{
  "num_hidden_layers": 24,
  "hidden_size": 128,
  "num_attention_heads": 2,
  "num_key_value_heads": 1,
  "head_dim": 64,
  "intermediate_size": 320,
  "vocab_size": 8192,
  "hidden_act": "swiglu",
  "norm": "rmsnorm",
  "norm_place": "pre",
  "norm_eps": 1e-05,
  "positions": "rope",
  "rope_theta": 10000.0,
  "rope_fraction": 1.0,
  "qk_norm": false,
  "attn_scale": 0.125,
  "bias": "none",
  "tie_word_embeddings": false,
  "parallel_block": false,
  "extras": ["capped logits"],
  "init": "uniform",
  "init_std_qkv": 0.0347,
  "init_std_o": 0.00501,
  "init_std_up": 0.0347,
  "init_std_down": 0.00317,
  "optimizer": "adamw",
  "learning_rate": 0.00291,
  "beta1": 0.9,
  "beta2": 0.95,
  "weight_decay": 0.037,
  "lr_head": 0.00621,
  "warmup_steps": 436,
  "schedule": "wsd",
  "decay_fraction": 1.0,
  "decay_shape": "linear",
  "final_lr_fraction": 0.0,
  "batch_tokens": 16384,
  "max_seq_len": 768,
  "doc_mask": true,
  "train_tokens": 107600000,
  "max_steps": 6568,
  "dataset": "wikipedia_en"
}
Each number is 128 + 32 x the weight over its row's rms, rounded and kept within 0 to 255. Layers, rows and columns count from 0. Numbers have three digits each. The size before them is the row's rms in percent of the matrix's.

# down: layer 17 MLP down (transposed), 320x128, rms 0.123, rows 258-313, columns 96-127
# gate: layer 17 MLP gate, 320x128, rms 0.138, rows 259-314, columns 96-127
# up: layer 17 MLP up, 320x128, rms 0.129, rows 259-314, columns 96-127
down258 103:127114089130156110137174153165132157091120151131117119126208139171165128148116098132115110116156
gate259 084:144104158150185077130138080166118099075114132176129080147118183170116094155114089106123154135133
up259 087:155089103202157137143111126155167098118126169136145094133132172116128146144142150135146184175125
down259 093:153128131102127099157136185076102100056097078084166108146124162147108152106113082109135129173089
gate260 097:160124158118147138131080124156156135066142135146167080130192141159155069190078132129179145125106
up260 094:145157075128091133142151127104210136124150168120119089163058118120105164144143143121150129120131
down260 093:197125119138134123208089162159130095126118130151112104113210102131123106137117135126120134185193
gate261 093:104119129114168077128104128149122135107111073185184061107164060152130104143092122159119138159135
up261 094:155149159154138119114126121144127169146157074144123143123193180147119151181171034141098107122153
down261 099:173164079175156104078138131104141196115083176095144100128100169130093123122062157107187184165075
gate262 107:082135115149143188130122116091143153095149095136147106127135203117118169129102165191115066077082
up262 104:115177163134090202146133123137134143092131130129104125126130143152145129103079132133159088129118
down262 102:141051105147170075097193152077103095155141097121188207118121127096122086127160180168086150132141
gate263 099:113135120200106087091180113090132156096156163163160128102160152192134182162105149083133125112137
up263 093:164145118103155088127118114149157079100065076179116104119123111106109140059110142115121155174076
down263 093:110124154077151134148077186150130118090151125109133136075140160129159127156173109135107134115178
gate264 090:118136193132111082111114146104107098118082086130142093178175187166125115151108114139127128175151
up264 090:138120156129090147097124093154122066115093096105112128145112110107071125184115144146150164103131
down264 091:124141131153183092141111165104099137179119112168138127143070145176094168108157126071133153055100
gate265 099:134168068163123111163141159108101121124141181122119102129063139149146086180128181124121158086130
up265 107:153152161126143125059173113081094130193079118181112153122153082150068128111132096106123107126124
down265 107:092171110186106137125124193107138160099130241125147150179141148117146119107143182137176120106075
gate266 106:193119114119133135108074190182164121100102157153120157101144148149091106166134151221112125086142
up266 106:094177137079175125157157118115090123094164046096124112154175161088124173112105143080085154132147
down266 104:151166040150142143147129110154042188135151187145114140081127064119135122173097149095113187192107
gate267 105:119121136170122126092141122129151149146070112087090128151113145110131187145156172144137136073139
up267 113:101130081177127113136135160089124130144130044087108135118087127102108133150146189116095138151180
down267 106:133092140126129114164094117062104146109059100105138161076088100107097134111155172117120133150149
gate268 108:120117110152185172141148142134115182149150090066142107126098184120127110155134170125130152081146
up268 105:147101127071127110113112131124115075137144144143086121151092084151158128235181092160091142157112
down268 102:119053160149092095054099105111183151089094142134116120166073136126169117113155128107145154081130
gate269 101:121117156125110148124105134129081107098128125121109136201172244128064180132155133188144163091149
up269 095:093124118104188121149183121179122193203127155121135111133094111134185101167113125132098094100118
down269 098:091133106135111147096156100169102114142099092094099095126057128094182044058102132076094151203132
gate270 098:157148165088112111081125138122161135116145120205163127097136137209125132169166088155123150140122
up270 102:073132150190153134145152127129135094155132145082103078084126122113149134127148147091200133093169
down270 098:116080152106117116104123150146169146111103117154132148156134167107105141134141096104140105141112
gate271 102:096113076157147140141107123139034122076121106143110154128169153128133133124136112166150151130155
up271 106:157105117202071099115109126087144198105136118105103160126111124084102193123094095116048116143077
down271 108:119110199120137114153139111111135156087131140158109119173089094112147169127170127100108097147089
gate272 096:180146131134095111161085136146051100117123186188115134132062102184131166112098101121134158080130
up272 101:087096131123110225154119111111085088059151127106138115101122194157204114157112140103117194134126
down272 102:098144184115158115183129117165097181130129147082140087070073150088139112137134118103078121088179
gate273 103:124103120178136164147084188096130079082094205131175125154114119114166128200087130109106114082152
up273 098:153147141131138108095150175114184119176101144147151119124148063151146146103133146096157068060097
down273 099:111113121152070133141181116131140060155103154115168127174053083123132119124142162133163077123128
gate274 100:081181127129142100097152138121124151157075131140161104171112137138148089127101148068135138044096
up274 094:101146120161141061123201128051085129150091147120097140178076122128106112104081155064126184138154
down274 095:123158146120157112161072124193136097074125193118121176158138093162136145114069146132120169144174
gate275 101:105108147112208158196131175116085135086119150075171117145118153127117106160159104182122114077174
up275 093:080111127176113083115174112108132108117086120060089098091075123132156137137111183060064171141144
down275 095:075116100165119176097102092114088112140092099113135151119207109147109160117116106107116120172108
gate276 094:095100095134119059109102224147156145103104090123098082105090088127130135130171145161115159082127
up276 096:167113181088160095171101157171071158147104142143178158128156131173137141183140108157122106132153
down276 093:074163125115139194135122118131055120090120088131126093164137137154117121143154104124159113161118
gate277 089:127155059079069112142093093099118105054133109147127136072177150153160165121177075192112118152181
up277 090:152163127118129114121211164136123137178116126130161118163123123145127048155120180119096132103077
down277 092:131154101127141184156128092051122119080135040107168161115154105122202153128123139137143161115116
gate278 114:111166154140159167127123108080163139106160134131122115172159090153066198154083127179097147135139
up278 103:095114130091161078113146128165134146181103044095159116086136095136153121135178125101093108146125
down278 105:105089167156117161157148083133167128060178106109152106117105152088146108096117122102165107112109
gate279 089:122121077105128136180126141092130112145134143095087169123165104094175093152116137135109099189161
up279 090:139098082147126125116139152137166111121111183114060113117109137100148188108128212149176116074115
down279 094:138145187144091100154137132090118153140138110138137074170161129134105099154161088140139179157079
gate280 114:142120102163143132100154153152133102067076155175136141192123155128175105139081207097138139079097
up280 100:091138114157100111092125158143143147170098141163071093143114106133128146120122138160147134136125
down280 103:108135176090148157182090167113061103124070054079143097128132162148083131121181151115130180179169
gate281 097:104184157139143140141123126107074140115155066142134144144147124160084123178182082150110123110139
up281 107:152093129120141143141138154135145151135091138133114123117126076122062154162080150144167154133134
down281 102:232144041091097118161071101101135143174140082141166142131086097116084082172151151105156098152108
gate282 105:154115098162159161149097156208122085101127156128084168104129128109142087094150216116113098044138
up282 104:136065075125121108082148122111097192167091114128146129155157143067167154111112107080169131118122
down282 108:102153064081130138162152166076106111117122101079106147090120149127083119106110161100140139149200
gate283 112:142116157138189154070061135126118144115090155135154129177108189177133139182158100117169081015140
up283 109:056164128062167147152166188131110113130122123154152120144147157148121118103115103137123099147155
down283 106:154138126158166102144138205164111065113200169125161087140107112123097116131160146060117087046160
gate284 098:041155137177155128100091143108070206081077100129107103118124148089084173142066122167128102130147
up284 094:138130136122137096104129152181144177130104088130114062162120074149113095110106167065129122100145
down284 096:147154123117150155155096117136139180141111117101158109176154099152192197150073146162138135172150
gate285 111:071076147104156125113132132086114101164096148134109147106131124140104151118152098132106117111147
up285 109:184149114156174081159116168148133151115162140106157122166176195112155125158114143093098093119117
down285 104:133132101146096177112097113148134152147097127128128131138178104158114153135160134184100136146146
gate286 102:109077135131110164066104153115116167132205099109113196143151164156151132136118138116065102129131
up286 097:139172145158096127183192141106136165101117088125086104158117111117129217146165140104122191097162
down286 096:196087151102125085144121151149109149118121100105103159086131074156081142107094112138104148134125
gate287 102:120193127148136198153111141169129068087118114132144171121117120152124106161152138145068122053156
up287 094:147088130191146138109160137171132099118161125089115113151077144133138158098149144098068093086127
down287 097:146110146130112162115127066129150123060095195157134101181189138093175163151154072183143147090121
gate288 097:106116166102162148079063141122108173076145173110141068091227150156144146217112167143132158082114
up288 104:129154192121150151139131078099128168156125064135153121152110198160155128152141117165127117087092
down288 098:203140178112110149129132140143157123104118137077142140164089128123150148105096137131087179134154
gate289 097:153110115155142168121152178160158180109133189138089189172162153129156157101072092096101083126154
up289 100:144057153152133106125113108133141168099118165111114140138113119111117124065103157136109102135138
down289 101:174105149148136153125060126143068177095155156154081110149158186139142138149071102107095143128129
gate290 087:142138118123111117134163137190162173137134032168128091169132151126107117087124115135110154158117
up290 091:119143111155161084139162145158156172093190074155140062165168159159140089099107116109142063108106
down290 093:105145144168128151175099144159076094164096161148174167101099109058090178160127132113123169127176
gate291 100:194188079084167109158093194143127140109107121176153153141118151131160176180125116123130126100148
up291 102:049105103137120176127191110137134165111157079131143143058147136075133089068114208100166099111120
down291 105:081118187172148177158065137205119111116090124121146141171119145173121141155170138153115076155107
gate292 100:146097038141111178121107137116132081097104217175142112172109162127179144163149158078113154109122
up292 097:060117143144121122066190179132177139141109132091087067155142105136118145095077201133160156101118
down292 096:149091128121147173142145153124132061094098168169114129181060132148121169111207116115190100132149
gate293 093:136097134109098169169048078142125146108121132125113133151173087156096102140083176125150189143121
up293 099:137144127150146091121190144104088157186126084069089147216132143080083119136133151138102149087111
down293 095:146122041164198156159104133154147122068126187129104163093139180099139122123130146127176160113100
gate294 099:143118094109110176127104110100110128172152132138142156145146164119126133121220092109073158161122
up294 104:094110120150120073128128097114115091068148139143118144058148088146136194120169136127223147143148
down294 103:131065141112143088100169170084098077154091105141128100124143169170108101118189081071126119092134
gate295 092:155113053130174125141135185141094146127157178156123159076110094152158129101148133094086116159161
up295 090:125124135122176133122046106124158088173109186121124094111183112126055151125079089125145115111155
down295 093:135128062125150068104051072149082129084083152145149184065147138144139142129120125163099135056145
gate296 090:089115153142136110117099161103104112080111176113144059108119083132174174171079177171194171133142
up296 098:125144110145140113134128107137076128133171135141127190127139181165094186129076086178165119171118
down296 097:140162140142083197150091127136175116166189040133105148145129169155119111091069179086140148201128
gate297 092:138095124137125181142106125127088122100065140140142159103128091177090101160101190087123140136135
up297 103:073139122084113098127099178077084106053108127124120136071116110123119105115148109147175102149144
down297 097:129153127129117140145121161099129024136126100098150162129106078153090137139118163114128145204169
gate298 111:089140172153081181098135104131117067102091117108096126145127170099135184141173116161105137154153
up298 109:074127101120162129164160114145122122161157119136124103154136200129131101151099200089100071114103
down298 103:137118128149150111111178130139179101125141100159085143174119138066128113085127120128166157096100
gate299 109:141109156218147109122120102146114101087103161132110127178098138147180149144183080114139125076129
up299 100:082181149149156120118048183131074073135120127139129145088114156129159122133124134177112106104103
down299 105:137166143162099193074131124119051152118063117146109143185120158110098162091183049090135187182151
gate300 102:123120150083165103151127144168085080148117122079081160111099165153090138143176155179097135103169
up300 101:106072133164178084131089105135158155133198155107130103151114181085176118113145105142165143105123
down300 105:050127152112125198139140145107104140129119150095140124100158122147084169115138160079158184115114
gate301 091:143086114121129105101148063094152120111120105119129170110143148128115105135127130141134111135114
up301 098:120170181150153131122113147109076122120099113145117128201136145130193131164084120122152141120115
down301 095:118072133081103101120144170151175111065128128075046110132150082127051113095153112139114128040120
gate302 096:162114155137176108176070182125159178146147129162106124193136103101100125169123120131099146138145
up302 101:072180123120110164112107102130179080128118118101124109151181186176112161108079132128163119118139
down302 095:094066091124148142155089120110172130144116161150147092169124108169135127148109117138161160145138
gate303 095:097149054114162147166103150049116174132136100123107120153143184104131135169151189099127147090139
up303 101:097126135131170133046150181172122082102063153137125163159114123194083160110134114180116100107168
down303 101:116117096160152128131123197123183091128114082111108112131131109137100153130093171121172140089187
gate304 106:132175110135101140108143140063147183104159110138121098096165141123184119112117158164170165102117
up304 106:117057174098120184157097141156079121124147179127167148089142173130113100110113118106118156132149
down304 108:157133095114091139188121140084124081086145113118098147096012091100122167105086132177129109149158
gate305 098:147150073160094124100132145072116142158090112147136107133098170109156108152097100074079166148171
up305 103:136082105064135131162164130163126116212164127139135159148104143129093093112133168128084166203108
down305 103:109164123113092153177112134151184083137197125102084116107154157127146131150087148148050133161089
gate306 099:096148138167117184105106174103125159127100099122134121150203180122073126134153105137113161146140
up306 094:134193071156111162144165098118144151115196100122107179068074143079101152097166090085122139094132
down306 096:105160125137162210130137150135102150118162071127089118094170121127146161093150087201148118138180
gate307 101:163131111195088147130146159108092168108110133236140187149171157147160162162176080118094129151122
up307 105:186095121130104089183106129139148158119171145218154173106087100145182153119143091132128152173112
down307 102:102100119077122128110125097136213059123149120042117088117113138104108100143184167078194163113149
gate308 109:173098129158196082137151144158140132094107144200093121122137092093109094125099099111187129124117
up308 094:111097111095113203116134113147186136163119147087101114145123162182146117127131135152112124102122
down308 095:076129142180136131087109098113143171111088088059081095112116108120108106197136168152103096126142
gate309 107:098123131133115164139157145041124136111136118148118164141134186127119143128108134090073116079124
up309 101:134174116149154106132145132182096126085141144139094130120143081103124143093172114112187105155091
down309 099:151102058146192131120109101167103129086097161158142134154124095120106130175134159086123113088123
gate310 104:112166155125168144126151218108091155114147135129129137190127149132148101128082149140156122054118
up310 108:077140115124125128128079103102100128169129111165140081192167045157126113179152149113103217170096
down310 108:178116160139174083111112127150058161057133096130126139140099127141120091161109109130119182171210
gate311 092:144165128114090092154084152106093114100053172152092092141092110102117147150088117153115192152196
up311 099:189135157103150163144126117180093135120121152143145132132164105076146096118061159148127172148119
down311 095:130159173119135176092217135116119171138217164096119170117125172137076190168152150148128080144157
gate312 103:102105115125120131105176136124046144119104128110099121086113139101159139145102120155136184128202
up312 100:113083139110115145160173130123131112075111156121117148122109149101121138218166097122154171145187
down312 100:119155097111117126130078072145139123129088161121110184102138123104063159171109167124123181137106
gate313 100:112159159128156142125092120136118120147148110134165091067115154169148184135145088130135137139146
up313 103:135107125149091095127099142124139182158082140176183087169079124195168092153111195123169096188129
down313 101:127129151116140092195129102092104064159179087081143136097177134126145120092117132184154089144137
gate314 105:193169115144091128135115128113083152097129086124137155153127133096191119151142102090141150101127
up314 103:094106131170105104132136158109066102107132169141156154161120152151138208112159072100096130140154